Part of a small language model's weights.
Size: 16 layers, width 96, 2 heads of 64 (1 for keys and values), MLP 256 SwiGLU, vocabulary 9709, 2.71M parameters.
Architecture: LayerNorm before each block, rotary positions, biases on query, key and value, tied embeddings.
Each number is 200 + 20 x the weight over its row's rms, rounded and kept within 0 to 999. Layers, rows and columns count from 0. The size before them is the row's rms in percent of the matrix's.

# q: layer 11 attention query, 128x96, rms 0.131, rows 24-47,88-111, columns 0-95
# k: layer 11 attention key, 64x96, rms 0.154, rows 24-47, columns 0-95
q24,079,210,181,200,193,186,220,213,183,216,214,190,207,158,219,168,204,211,193,198,219,203,204,195,231,166,187,242,193,206,193,225,216,188,208,186,221,212,212,251,201,234,187,201,161,187,201,219,200,185,201,236,230,213,211,215,186,207,165,219,173,220,193,195,224,181,226,235,217,187,199,205,206,203,198,214,212,201,202,185,169,254,213,194,210,225,213,226,186,234,164,185,205,171,207,217,224
q88,089,202,196,224,228,222,233,223,208,217,227,219,196,194,187,217,222,195,198,178,187,184,215,180,157,192,226,208,207,192,177,199,154,217,194,204,221,205,217,181,217,246,207,217,201,209,239,166,206,209,212,208,197,244,203,154,202,216,186,231,164,186,211,180,180,216,223,211,227,178,164,188,167,208,199,203,203,231,193,178,189,178,202,198,200,172,216,186,228,193,185,187,207,178,221,200,193
k24,086,200,185,185,194,200,188,190,174,199,201,184,207,178,183,213,194,202,214,204,200,182,241,216,230,216,228,177,199,189,203,204,205,214,200,229,196,202,208,175,226,196,218,211,172,186,229,196,246,188,230,200,209,240,205,204,188,231,197,200,207,158,203,184,253,208,215,191,194,177,207,193,180,174,229,185,192,216,209,157,214,200,201,197,233,191,173,224,231,157,210,179,168,208,213,153,201
q25,099,175,194,206,208,200,225,201,226,209,213,201,173,207,182,209,205,198,186,167,225,187,246,221,205,197,210,179,225,173,218,226,214,164,197,236,204,193,140,174,224,204,204,181,210,227,198,210,172,196,183,186,240,199,179,182,175,193,218,181,211,176,201,227,189,216,174,226,202,219,187,173,212,229,218,228,183,214,200,200,168,185,179,218,234,202,200,177,179,192,207,193,184,181,209,198,164
q89,093,214,220,190,182,228,184,155,184,198,203,202,180,178,210,219,170,181,221,193,214,180,192,199,191,168,235,205,210,217,196,217,184,220,185,242,219,186,172,181,211,157,204,185,241,184,163,187,194,203,212,160,211,232,189,246,185,181,209,179,224,195,212,218,175,203,231,170,187,202,194,207,188,203,194,216,210,215,202,213,155,200,193,184,183,199,218,162,206,213,171,206,191,191,201,219,187
k25,071,206,212,225,191,207,210,174,176,195,216,204,188,186,205,182,229,207,177,193,186,191,177,201,141,205,161,275,198,169,236,189,183,186,182,199,181,204,212,202,185,206,191,196,207,206,187,196,169,230,215,187,192,213,168,216,219,178,220,211,193,187,175,188,199,190,213,182,209,176,208,226,182,198,214,142,189,172,182,207,222,182,205,195,170,213,214,204,179,201,236,224,198,200,208,193,195
q26,080,163,233,202,239,207,205,200,208,201,164,174,214,219,144,229,202,191,234,186,218,191,236,196,189,241,197,205,192,204,204,199,202,204,210,244,206,201,186,188,211,171,209,191,243,208,201,178,210,207,194,189,175,224,200,189,203,201,233,191,202,159,208,228,199,240,167,196,209,196,216,212,226,215,207,222,207,200,205,227,195,201,185,235,224,175,195,199,198,202,226,221,185,227,181,171,204
q90,079,188,243,209,204,180,155,170,206,231,199,196,192,178,209,215,186,191,177,229,182,194,213,169,227,209,219,199,210,230,171,226,222,205,200,194,206,199,205,166,203,169,201,214,234,215,207,183,185,204,188,182,175,217,200,242,187,202,208,157,225,185,179,207,187,185,208,169,200,230,191,205,195,210,208,237,207,187,201,213,175,208,190,208,173,201,214,150,223,216,207,212,223,167,186,178,170
k26,131,166,214,203,237,210,199,216,213,203,174,203,157,244,202,203,206,183,225,187,200,206,190,171,209,200,178,214,196,206,170,195,209,205,187,216,218,202,170,214,204,217,178,183,258,223,226,197,190,198,160,213,160,199,176,199,200,182,208,190,187,183,208,219,156,222,203,248,197,203,180,199,209,203,199,195,187,199,184,221,234,195,220,237,199,198,186,241,185,234,198,219,197,187,197,228,205
q27,118,186,171,169,232,191,189,219,160,199,211,181,231,188,174,184,223,156,196,162,206,225,213,198,157,210,208,215,216,223,173,195,221,196,242,207,206,209,194,178,219,168,227,181,200,209,201,197,188,198,208,208,200,216,195,196,241,213,216,189,205,200,187,168,227,198,199,210,224,195,230,236,230,169,207,208,195,184,204,205,188,243,212,233,200,196,200,181,167,193,199,236,194,208,212,217,184
q91,079,200,191,214,189,179,203,208,226,188,236,184,202,215,161,212,239,206,183,224,196,195,176,196,234,210,202,230,168,198,184,197,182,179,209,174,200,245,212,165,178,206,202,201,197,172,228,235,198,190,212,209,199,205,212,178,235,209,210,218,193,207,235,172,207,207,168,166,235,178,223,212,243,166,187,197,191,227,203,192,170,206,180,180,225,205,192,188,218,188,212,191,213,167,195,183,199
k27,107,169,174,210,176,191,220,233,204,245,204,212,169,163,214,187,197,213,203,171,198,186,186,200,192,197,235,223,195,218,192,181,200,220,257,181,177,219,218,189,199,213,201,217,197,220,206,199,186,219,231,221,215,170,202,196,193,178,210,193,210,201,211,157,198,220,161,171,175,221,197,232,181,147,207,192,250,203,206,212,182,179,203,197,213,200,188,206,219,208,221,188,194,219,200,208,189
q28,114,208,198,214,214,202,183,212,175,190,210,212,203,260,186,214,171,214,196,186,209,212,167,200,188,238,190,204,221,177,190,218,242,188,204,154,172,234,219,177,222,230,178,182,183,235,222,205,221,203,222,188,213,177,188,174,187,200,223,187,214,184,185,198,211,204,216,194,204,168,200,212,205,203,234,182,196,207,211,189,178,147,180,194,202,197,202,167,205,176,202,187,173,167,205,199,171
q92,072,214,189,175,175,213,214,223,223,204,205,225,220,212,214,222,193,210,199,175,202,201,207,217,226,200,175,221,214,191,196,181,198,195,253,177,201,210,223,222,199,163,220,205,209,235,215,210,174,241,183,231,219,201,197,201,216,200,213,206,186,189,227,192,186,196,209,217,255,196,179,180,175,208,180,173,240,191,171,213,188,183,223,194,207,187,243,168,202,193,210,220,220,186,173,161,201
k28,098,198,233,195,214,193,211,201,154,189,178,179,205,212,166,216,174,177,172,175,238,178,186,187,203,191,185,206,209,190,197,205,246,168,223,180,189,206,187,204,226,212,165,242,179,192,222,199,220,230,225,175,189,175,177,186,167,189,210,185,211,188,214,197,183,192,211,228,177,210,209,193,169,218,191,195,224,207,224,194,205,189,190,232,210,203,223,203,190,213,192,178,174,161,162,201,179
q29,127,209,215,190,195,198,204,191,169,221,221,195,190,228,182,216,223,199,222,190,206,195,237,193,197,235,199,168,222,200,172,198,180,183,196,209,171,229,202,187,190,189,205,182,159,219,235,204,176,213,200,237,229,228,187,185,200,187,218,216,202,189,203,172,204,201,207,200,200,252,220,153,170,170,202,200,225,190,237,225,242,192,221,217,200,217,183,192,223,226,205,201,192,191,195,209,161
q93,075,211,199,226,203,200,200,204,204,211,163,204,232,209,178,218,214,196,199,205,189,191,201,183,208,200,207,203,230,205,212,205,211,224,245,216,205,211,226,203,213,206,210,212,171,179,237,193,207,194,202,215,149,197,250,242,199,203,167,180,211,208,210,222,185,205,209,214,189,225,209,203,193,210,224,181,178,184,211,167,220,178,218,217,194,190,237,220,236,198,191,191,212,262,197,181,153
k29,114,188,208,206,228,174,203,198,178,209,167,181,188,255,176,191,185,230,206,184,204,200,217,192,209,225,219,171,205,202,202,189,206,215,204,132,149,237,215,168,170,186,203,178,190,187,203,211,179,207,175,199,216,214,174,206,204,172,226,203,210,207,195,219,209,200,233,196,198,197,227,176,172,167,200,212,200,196,207,240,198,180,157,189,199,199,178,193,202,203,203,218,177,177,199,196,190
q30,144,199,233,198,194,204,196,215,176,183,173,208,179,159,184,208,185,215,211,176,199,203,195,194,158,219,207,208,167,202,195,224,213,161,180,173,204,180,208,191,190,213,196,181,194,186,193,180,172,200,175,221,225,220,188,209,200,200,225,173,242,208,196,209,172,212,149,181,181,246,204,189,197,191,203,210,210,173,158,199,201,160,175,170,207,215,188,165,177,199,205,176,190,204,201,225,226
q94,067,204,202,196,227,214,225,217,174,168,190,219,196,191,198,210,214,210,220,209,216,211,170,191,184,165,202,220,207,172,194,208,191,216,196,195,253,214,204,198,204,224,186,202,188,217,167,191,235,223,209,203,186,199,205,168,199,205,189,212,241,158,173,203,168,208,210,232,210,238,192,181,227,203,192,234,237,205,197,212,174,196,249,202,187,192,189,221,197,209,181,206,208,187,225,246,228
k30,110,187,208,185,229,189,171,227,190,205,201,205,176,173,179,232,214,222,217,199,217,217,196,228,196,217,206,217,147,214,217,207,176,169,212,200,181,207,212,182,208,189,186,219,223,169,202,176,215,196,190,198,188,205,204,202,196,219,200,167,257,242,185,208,202,180,174,210,205,216,151,217,212,207,217,217,203,200,229,198,212,182,201,196,213,217,171,177,150,230,185,192,227,200,211,208,226
q31,149,246,214,205,244,203,194,200,174,259,190,194,189,182,205,170,217,198,171,214,211,220,209,206,218,211,206,206,190,217,192,218,193,186,160,227,210,206,209,176,173,210,198,183,184,220,193,175,168,195,206,218,190,194,178,212,204,211,221,180,199,230,219,223,220,215,196,207,228,184,216,203,206,191,182,208,182,197,154,209,182,202,249,199,190,227,184,168,192,214,230,209,223,195,154,185,187
q95,065,207,207,181,182,185,183,203,217,215,195,215,200,189,180,191,208,212,192,220,194,191,165,223,192,230,212,173,180,210,198,176,191,209,183,222,166,205,190,194,196,218,214,211,225,240,224,185,231,187,181,208,208,147,195,222,171,222,244,200,201,170,236,195,237,220,237,216,172,178,236,196,198,204,199,194,221,211,165,186,212,223,220,218,227,218,179,204,219,198,199,212,177,216,222,223,174
k31,122,219,218,209,199,204,209,215,179,214,209,190,203,224,207,186,253,234,141,226,181,240,174,199,221,198,216,202,186,204,176,195,200,221,186,213,207,197,213,198,183,221,222,176,196,194,204,191,185,218,221,181,186,167,199,207,185,183,232,155,227,209,226,215,199,197,197,195,207,200,175,222,203,186,160,210,189,178,164,197,183,172,220,204,208,237,204,155,200,225,200,214,219,194,179,215,180
q32,130,209,196,207,204,212,167,213,220,194,190,187,195,205,214,171,206,191,207,227,197,196,223,225,203,186,221,248,132,187,196,187,191,167,195,205,209,230,208,193,218,188,216,192,223,217,241,185,218,215,183,176,208,205,203,208,200,180,204,214,220,218,231,208,199,201,202,219,219,196,220,188,195,162,208,188,178,185,185,209,190,201,207,195,249,210,223,209,250,189,201,225,177,259,206,190,173
q96,062,173,192,198,174,190,153,234,178,181,184,235,252,226,197,173,182,221,187,203,211,226,194,196,204,206,186,198,191,206,204,222,227,187,202,232,202,220,179,191,194,198,211,190,224,195,190,223,208,243,214,200,221,204,174,205,180,173,160,183,221,193,220,201,209,191,203,222,188,214,203,170,199,189,164,177,197,189,211,170,217,183,183,228,158,194,197,181,164,189,199,230,216,223,194,208,171
k32,101,211,184,194,170,208,185,220,206,228,238,188,222,193,166,150,174,217,186,198,191,211,185,216,175,177,215,202,185,211,197,204,171,192,211,163,252,217,176,206,233,196,204,174,207,219,204,179,215,183,199,191,194,213,174,213,187,183,200,214,198,235,215,213,222,190,191,221,231,172,198,182,210,203,196,170,180,229,193,225,209,197,185,220,215,190,185,189,223,198,188,250,182,230,201,181,160
q33,137,222,178,220,230,175,200,195,184,211,180,175,212,191,212,198,184,200,212,219,189,164,214,229,219,201,198,188,182,203,158,189,187,191,191,191,210,192,221,241,197,203,204,174,212,209,142,197,208,244,213,204,203,191,167,167,202,208,202,217,259,203,210,213,198,201,192,187,197,199,206,231,218,205,222,196,240,209,193,203,178,173,224,206,172,201,232,236,227,169,223,220,208,181,219,199,207
q97,066,213,226,196,193,180,218,207,206,197,167,215,178,175,219,183,198,157,216,210,215,183,163,212,186,226,194,189,206,222,174,180,173,201,187,183,201,223,201,197,213,166,195,211,211,166,182,186,210,177,185,210,199,177,222,161,211,168,224,191,203,208,187,214,169,196,234,175,189,167,211,217,245,238,212,195,208,178,152,168,207,205,207,172,187,226,206,213,179,191,189,231,204,220,193,202,204
k33,114,208,211,215,188,185,183,199,198,213,209,180,170,209,173,209,169,180,193,234,200,204,175,237,161,162,200,211,194,170,207,200,181,217,219,185,219,210,198,219,176,232,187,188,232,203,158,208,199,196,187,222,196,172,197,225,211,214,217,222,239,202,248,186,198,202,206,183,213,220,196,245,217,246,213,205,239,209,203,202,184,178,216,203,191,203,221,220,220,209,245,201,193,213,213,190,197
q34,131,199,208,187,199,165,226,212,217,199,243,223,213,212,209,177,194,224,217,172,207,190,247,214,203,198,222,183,188,215,174,197,189,204,202,176,188,195,162,222,202,177,238,202,232,227,195,199,214,205,199,200,177,158,222,201,210,194,204,203,192,211,203,179,212,277,208,206,231,206,194,206,182,183,168,188,187,225,188,212,218,203,174,202,202,189,204,209,185,196,203,198,156,230,172,226,213
q98,064,191,208,167,214,169,177,193,239,207,204,176,199,183,227,212,199,193,170,228,192,212,199,220,193,226,202,191,172,223,211,214,205,232,216,199,186,223,202,219,220,186,171,226,200,186,172,198,218,153,218,189,194,192,216,197,227,211,182,183,209,216,222,195,217,204,226,225,197,176,244,196,206,212,198,203,208,169,174,197,201,226,216,179,232,181,177,199,158,173,195,219,226,175,180,238,232
k34,110,194,223,175,192,185,198,198,192,197,242,208,193,238,215,209,142,195,206,175,227,181,232,206,198,209,212,198,204,213,164,191,188,189,211,206,202,201,183,190,208,240,260,221,211,188,180,208,177,203,232,197,193,200,200,174,180,213,195,193,191,202,229,164,223,229,177,195,206,207,244,223,199,206,176,200,192,221,192,199,242,191,187,201,191,194,202,172,169,177,180,219,200,187,179,232,219
q35,141,190,195,198,192,214,190,190,193,206,198,209,188,186,231,148,191,152,224,184,209,199,205,188,193,204,171,204,226,205,232,179,223,182,186,215,208,179,221,191,195,167,206,188,209,252,192,191,160,213,236,160,182,152,193,203,194,187,158,223,200,200,205,195,196,195,207,220,174,196,216,205,167,187,227,184,211,203,203,219,196,181,203,207,191,156,191,204,246,201,184,211,180,205,190,207,229
q99,069,212,159,172,212,172,187,181,190,153,204,197,219,202,181,210,202,208,208,214,171,216,171,197,175,187,197,189,186,149,198,210,181,198,168,220,214,185,214,232,198,180,188,192,188,223,175,227,193,188,203,219,198,193,172,214,190,228,215,227,214,229,218,215,180,166,172,236,203,182,189,215,190,200,183,202,181,167,187,192,214,219,230,182,207,181,198,212,201,191,148,176,180,172,196,212,217
k35,117,225,229,224,190,181,186,215,190,227,192,203,195,202,212,191,197,165,183,207,197,218,195,200,185,183,180,204,250,189,231,209,189,207,211,201,234,216,211,192,189,159,205,200,203,238,193,175,194,205,237,184,236,189,209,232,173,207,209,231,227,195,205,208,175,232,184,208,174,177,213,237,157,202,166,186,176,176,190,235,207,203,213,199,207,176,217,215,226,201,181,188,203,180,188,213,238
q36,143,197,211,173,179,218,187,203,202,222,175,201,211,194,225,207,190,213,186,181,189,225,192,205,238,198,176,213,201,182,224,241,235,172,173,243,210,202,182,213,203,158,207,210,185,211,200,222,208,191,237,221,209,191,180,239,209,196,199,182,208,205,195,191,165,227,225,177,156,212,226,236,208,192,181,197,174,220,204,209,209,188,199,175,174,178,229,186,178,199,211,207,221,152,217,187,210
q100,066,204,208,190,158,188,173,212,183,187,198,178,210,202,195,198,164,177,195,166,211,196,234,205,214,219,219,171,183,186,216,191,226,229,206,185,198,199,160,167,204,164,190,208,193,189,244,204,199,184,195,222,191,185,221,223,206,188,159,186,189,173,212,201,228,210,173,176,184,191,194,245,204,186,174,194,187,157,203,171,189,180,218,218,186,219,240,191,169,190,194,205,203,195,200,180,170
k36,120,228,241,179,186,230,204,224,205,215,188,181,184,199,202,209,148,187,187,203,197,200,198,208,200,202,150,195,206,186,197,194,216,198,176,218,188,191,198,203,202,168,186,183,164,228,203,189,208,193,223,221,209,193,185,205,187,183,240,169,200,185,174,237,213,201,201,215,160,239,193,232,204,162,233,181,209,188,212,165,218,176,202,210,205,165,231,188,183,217,203,191,232,195,221,215,193
q37,143,200,198,221,218,186,229,167,194,173,205,186,200,221,198,211,198,185,229,209,224,164,180,175,200,157,203,211,204,194,178,207,212,209,136,173,189,188,211,238,173,221,188,230,241,221,194,216,180,173,189,191,221,160,238,197,217,218,213,189,176,206,211,196,195,188,194,158,219,210,219,206,181,234,209,199,212,224,208,192,186,194,220,196,192,200,219,177,208,211,207,198,218,208,188,159,190
q101,072,212,190,219,182,166,220,208,189,207,197,225,215,198,223,188,179,184,207,188,176,180,199,186,230,192,187,195,195,203,198,198,232,185,215,209,215,234,229,204,178,177,238,193,206,167,204,229,168,184,205,216,195,200,182,215,230,202,238,192,212,219,180,170,199,187,137,185,225,231,207,234,205,193,214,209,207,173,213,201,140,190,206,200,181,204,194,152,199,215,178,194,210,219,187,196,205
k37,107,223,174,220,226,188,199,213,188,182,220,195,220,194,199,175,188,175,209,210,243,240,206,163,155,193,200,217,213,230,184,196,208,205,232,210,198,215,187,222,194,219,205,214,201,222,177,237,206,168,156,190,197,188,231,205,204,185,246,220,165,211,176,196,179,211,204,179,199,195,174,208,198,202,208,208,202,200,180,171,221,191,236,180,182,207,220,204,170,169,206,199,204,182,194,169,230
q38,145,204,189,192,189,201,177,204,212,169,204,195,215,199,215,196,193,209,225,211,241,193,203,250,250,168,192,191,171,182,195,181,199,179,210,208,175,197,178,175,183,201,180,165,176,241,199,168,203,219,171,182,195,210,206,203,208,215,229,216,187,169,198,205,246,191,202,186,205,201,197,200,240,211,199,213,201,227,222,179,193,203,231,175,172,204,185,188,184,205,174,201,204,263,199,188,195
q102,071,167,198,177,205,209,168,208,190,161,210,173,185,185,215,183,177,186,214,222,208,182,189,212,176,221,178,177,203,188,215,229,185,158,161,205,196,230,213,202,177,175,208,173,216,234,183,215,210,186,208,206,164,183,169,200,212,188,206,253,204,219,178,215,199,199,193,175,180,218,206,218,214,226,214,238,217,194,221,203,205,217,169,183,172,197,187,189,173,180,173,175,182,183,198,212,181
k38,117,194,220,202,184,208,188,152,219,172,197,172,234,179,178,171,205,230,198,190,258,199,217,207,234,171,205,197,191,219,208,197,221,169,225,188,194,220,199,178,219,235,210,198,190,211,211,225,183,224,219,183,207,209,163,245,213,212,183,224,188,198,202,206,208,221,244,173,189,199,212,186,207,220,188,205,212,201,217,196,211,184,243,186,208,222,211,178,187,230,189,189,206,213,209,218,173
q39,129,182,223,203,274,215,193,182,192,210,191,174,178,203,205,199,196,224,225,218,224,179,186,170,195,221,178,202,189,246,195,211,220,223,182,214,206,183,198,210,208,185,172,187,214,181,208,227,250,182,212,199,182,206,219,226,200,167,189,169,216,190,185,225,219,218,196,177,191,227,191,184,207,175,223,208,224,196,190,191,206,220,182,179,219,162,184,187,203,192,160,199,208,234,199,213,192
q103,070,190,216,203,207,209,182,199,207,202,211,196,197,195,223,205,169,210,203,196,185,149,218,212,219,224,156,197,204,231,207,192,213,226,220,210,177,167,209,232,163,163,186,180,190,205,210,171,227,192,163,213,219,175,188,233,187,210,220,197,187,192,186,224,216,211,202,188,164,241,217,201,205,193,228,187,212,187,236,191,234,187,202,218,191,203,205,205,184,181,193,235,193,254,215,203,187
k39,104,181,202,192,234,201,233,163,232,186,223,178,168,207,215,173,179,223,170,192,216,190,197,208,176,205,197,242,187,235,187,214,200,211,196,192,193,178,161,189,192,150,171,192,198,179,197,219,220,190,223,207,179,179,223,209,229,161,187,182,192,209,211,193,208,219,184,203,176,210,164,192,210,218,208,244,218,174,190,206,217,208,208,237,222,178,191,200,212,176,179,203,185,210,202,213,221
q40,139,251,207,219,199,228,194,192,189,167,214,191,224,212,204,186,240,206,210,237,230,218,179,160,214,224,189,193,186,226,196,176,183,208,185,200,207,193,188,199,206,191,183,190,183,204,167,194,188,212,211,216,185,224,208,219,210,206,186,207,187,204,220,184,193,231,238,196,196,142,229,190,214,197,231,247,194,172,189,180,186,167,186,200,183,207,211,164,188,173,180,182,205,217,213,178,207
q104,064,212,223,197,170,194,216,205,219,220,201,205,209,209,240,213,193,191,210,190,223,221,221,188,198,237,193,237,209,167,224,212,178,180,257,178,216,225,230,184,211,231,182,196,157,166,204,232,218,173,207,171,189,219,193,190,210,194,189,260,190,219,216,179,199,200,211,205,213,195,217,202,203,192,212,212,183,212,209,209,190,236,177,203,215,213,210,181,210,192,233,169,215,178,201,208,213
k40,115,227,170,213,224,204,192,216,161,172,218,180,180,206,205,193,217,225,192,183,248,205,172,237,193,240,180,188,202,223,207,218,245,200,178,201,174,203,203,209,207,217,215,189,194,203,205,187,201,219,236,213,149,211,215,229,217,200,194,256,195,189,195,210,212,225,208,187,214,206,182,199,211,204,211,218,197,187,199,240,166,179,200,191,201,196,212,199,207,198,184,156,230,209,212,194,176
q41,131,196,170,208,168,204,177,166,190,207,217,206,230,197,201,228,191,205,192,190,172,189,231,232,182,204,238,199,198,228,176,215,205,166,205,224,208,190,212,178,162,198,169,196,222,180,220,196,228,203,193,172,222,202,170,191,181,231,225,201,176,229,219,183,214,207,214,228,181,197,190,234,199,212,210,194,202,168,224,222,201,223,177,214,184,240,197,196,177,217,166,180,212,181,201,183,166
q105,072,172,160,197,196,189,233,200,200,189,197,201,203,175,215,197,217,229,193,183,194,194,199,203,188,220,196,232,202,203,213,198,188,237,212,221,180,177,165,192,204,194,181,214,213,215,202,225,222,217,178,190,243,215,181,182,188,197,212,253,174,201,208,229,204,191,218,213,193,191,234,193,229,225,206,226,200,221,198,201,253,200,213,276,212,214,212,239,187,192,198,190,204,204,202,198,198
k41,116,187,198,193,181,205,183,179,187,160,211,191,248,197,192,230,195,223,207,209,186,236,259,215,206,249,219,196,223,180,196,181,200,206,212,234,205,219,188,200,196,233,199,221,199,224,245,196,206,180,156,229,181,217,167,208,177,193,194,181,204,190,187,197,197,201,192,236,214,220,196,225,189,195,201,214,183,180,204,201,179,211,187,188,210,201,217,227,219,225,196,187,181,162,219,198,178
q42,134,213,205,200,202,211,253,173,208,189,225,189,183,154,181,200,169,174,188,198,191,204,186,208,197,191,213,215,194,180,192,190,181,212,161,242,202,174,206,203,199,192,182,172,214,203,208,206,214,191,174,231,190,218,198,209,177,214,198,215,178,190,211,228,207,191,213,197,207,227,230,222,203,146,185,205,209,183,193,177,179,214,202,203,150,213,238,192,178,222,197,215,212,195,226,232,152
q106,071,216,211,199,229,172,218,191,241,225,191,223,246,207,205,193,163,213,184,190,199,220,162,221,186,196,226,199,163,218,191,151,186,211,179,191,174,198,186,222,181,190,205,202,197,228,195,215,198,180,202,208,194,180,171,209,217,175,228,207,145,199,208,200,171,211,204,223,235,203,169,199,199,234,167,182,194,213,181,189,193,196,231,188,202,193,200,230,219,235,197,182,193,213,191,201,204
k42,117,190,211,241,199,199,233,222,208,163,196,188,208,159,215,187,180,226,197,218,191,216,171,234,208,191,214,194,180,195,195,188,174,245,215,204,184,182,188,187,172,173,191,160,227,236,200,190,207,226,194,183,191,231,213,192,212,182,198,210,191,204,228,206,175,200,220,201,230,252,192,212,189,172,184,202,188,228,199,188,227,217,204,189,186,210,233,217,178,223,216,214,227,195,186,188,165
q43,153,173,181,224,221,204,213,203,236,185,190,216,208,200,200,171,173,197,168,229,202,193,198,184,176,226,171,191,229,236,210,191,191,211,184,203,227,181,180,194,197,243,179,207,198,224,233,210,200,243,254,212,169,238,191,177,186,189,225,186,207,199,225,200,210,212,202,193,222,214,173,208,189,189,156,189,189,203,199,166,216,185,210,181,179,209,212,184,193,197,223,198,201,226,185,195,163
q107,060,215,198,239,191,190,173,180,197,190,244,156,206,236,213,200,204,186,172,197,195,177,171,206,204,215,202,211,196,197,192,223,201,191,247,186,208,202,210,189,193,222,196,218,217,202,192,158,179,228,198,196,188,236,197,213,230,197,220,205,234,191,177,200,201,197,207,210,215,246,187,193,168,198,186,226,214,164,241,188,230,222,220,175,190,214,213,151,175,203,194,176,204,190,197,189,193
k43,131,185,218,208,209,205,198,188,224,192,221,183,185,167,213,179,185,226,206,231,185,177,180,199,172,217,160,212,188,250,225,162,206,234,194,190,220,188,207,206,179,205,204,203,170,180,235,215,208,210,214,203,201,202,169,155,199,248,222,194,238,192,188,200,224,205,221,193,236,189,196,186,198,189,150,210,181,184,181,209,228,176,198,207,207,221,187,200,200,166,219,192,198,216,184,192,207
q44,127,218,177,204,196,212,187,216,178,222,210,169,199,195,201,196,202,227,206,166,206,189,219,217,211,190,189,213,178,170,213,231,167,197,203,202,203,150,208,226,194,204,180,207,212,189,240,181,207,247,187,200,187,214,201,239,190,191,193,190,201,200,226,210,223,194,213,185,187,220,126,181,201,196,219,233,215,193,222,211,222,207,190,211,228,198,214,194,221,209,176,221,189,175,249,177,188
q108,082,188,163,190,210,179,231,201,227,213,211,185,197,187,212,176,186,212,220,173,206,246,204,198,211,248,209,200,196,180,219,210,220,192,158,200,194,185,188,208,209,217,221,215,239,221,213,213,181,204,197,231,248,196,185,176,227,223,233,207,206,191,204,183,184,216,211,194,218,177,217,186,196,222,184,201,221,207,153,184,171,238,209,223,206,205,196,221,224,229,207,217,189,159,195,185,196
k44,104,191,170,219,167,176,194,196,197,235,200,164,217,182,199,197,186,213,222,165,170,185,221,196,203,195,210,203,185,172,207,201,192,234,255,220,186,152,218,202,200,183,156,179,197,158,204,177,198,203,199,192,196,209,191,221,175,207,186,198,197,197,212,205,229,211,198,181,176,198,164,182,200,225,211,197,183,194,218,196,222,194,194,234,196,212,251,196,228,224,211,193,190,161,221,192,192
q45,136,209,225,190,204,213,211,207,141,196,196,186,189,242,193,226,213,150,171,250,191,182,182,211,213,189,180,193,206,154,207,191,201,186,190,204,177,206,196,230,169,207,186,226,209,196,176,236,188,202,200,207,204,210,182,203,173,211,225,183,171,201,204,221,211,189,192,207,203,216,213,183,220,190,227,158,225,168,187,204,205,179,185,178,168,206,188,197,185,219,197,198,154,209,185,213,186
q109,074,199,224,194,186,234,208,209,159,151,184,184,173,195,168,206,241,208,174,223,206,213,214,222,196,201,189,211,217,191,242,180,230,200,174,217,219,210,196,176,160,212,201,206,167,176,176,185,193,206,196,173,179,209,198,182,200,199,180,183,233,193,185,214,207,183,203,221,196,207,218,211,193,169,182,199,206,173,198,192,207,168,169,218,217,226,181,230,174,177,194,228,159,188,206,218,207
k45,116,216,209,239,209,186,178,179,180,204,200,189,183,232,132,197,202,187,195,239,211,195,175,195,207,209,183,215,172,200,161,172,193,178,200,185,170,224,206,205,169,160,195,194,195,221,196,225,213,175,179,169,215,191,193,150,191,209,201,235,179,194,200,217,180,194,207,202,221,203,173,175,190,178,191,185,206,192,184,191,198,209,199,198,210,221,206,245,204,220,185,175,166,205,178,208,191
q46,127,167,218,185,213,178,216,184,178,188,208,182,191,212,241,211,223,216,156,209,199,182,233,195,200,228,213,157,211,186,220,195,205,219,178,187,168,223,195,190,199,190,223,228,210,190,190,183,165,188,204,187,218,211,218,172,205,191,239,193,207,223,229,192,172,219,212,214,164,193,217,229,183,162,205,206,195,216,205,185,207,145,208,229,209,220,199,200,225,198,192,224,200,206,223,229,186
q110,063,160,221,219,193,210,201,198,200,208,234,198,157,191,203,182,193,197,202,184,197,211,169,213,203,203,189,195,181,206,197,185,183,189,183,175,220,164,210,182,202,183,235,177,210,195,222,211,233,176,205,196,231,182,203,174,218,197,219,246,192,252,235,177,208,206,183,223,240,163,171,218,227,195,221,226,178,168,188,219,199,196,227,212,195,189,186,204,182,236,186,193,190,185,211,215,196
k46,109,152,182,157,186,228,144,207,178,212,228,188,147,215,197,199,197,216,197,203,223,206,212,168,186,236,216,167,205,191,204,218,217,190,237,201,202,220,196,223,188,188,183,203,216,212,199,212,181,182,207,191,203,226,222,206,180,211,225,182,199,243,174,204,195,201,221,214,217,215,205,223,188,188,191,198,196,218,179,172,198,171,215,204,213,179,198,202,230,203,247,201,206,199,164,212,193
q47,140,219,245,197,182,181,197,195,182,233,211,179,203,188,214,201,199,171,197,183,200,216,210,209,195,174,179,145,183,210,174,183,203,256,209,231,166,180,206,152,159,185,186,201,213,211,213,191,210,211,242,194,210,217,257,214,205,190,209,184,184,186,200,210,188,225,214,177,193,180,219,173,171,190,189,180,222,214,179,210,209,180,202,200,198,205,216,201,207,184,217,207,171,214,194,193,197
q111,082,206,211,237,197,219,216,222,244,197,202,213,206,214,226,212,208,217,206,191,219,173,216,190,213,191,200,179,232,216,202,214,174,213,221,199,219,207,219,179,208,218,185,207,186,201,211,185,161,256,220,200,212,252,202,212,211,211,208,173,216,202,209,215,194,239,204,223,178,228,185,164,210,206,204,217,186,200,213,206,208,193,172,194,206,197,244,192,241,181,210,219,234,247,197,214,216
k47,114,216,234,186,188,199,201,211,203,229,232,210,202,219,201,194,191,199,182,179,227,244,229,235,202,222,221,169,190,214,199,231,185,212,195,213,185,214,173,182,193,166,224,205,189,191,250,206,218,172,200,211,191,178,207,238,205,215,207,212,202,179,183,207,163,216,225,164,197,213,244,175,177,197,192,186,221,218,178,201,220,203,199,209,197,216,217,215,200,226,253,180,207,225,203,202,185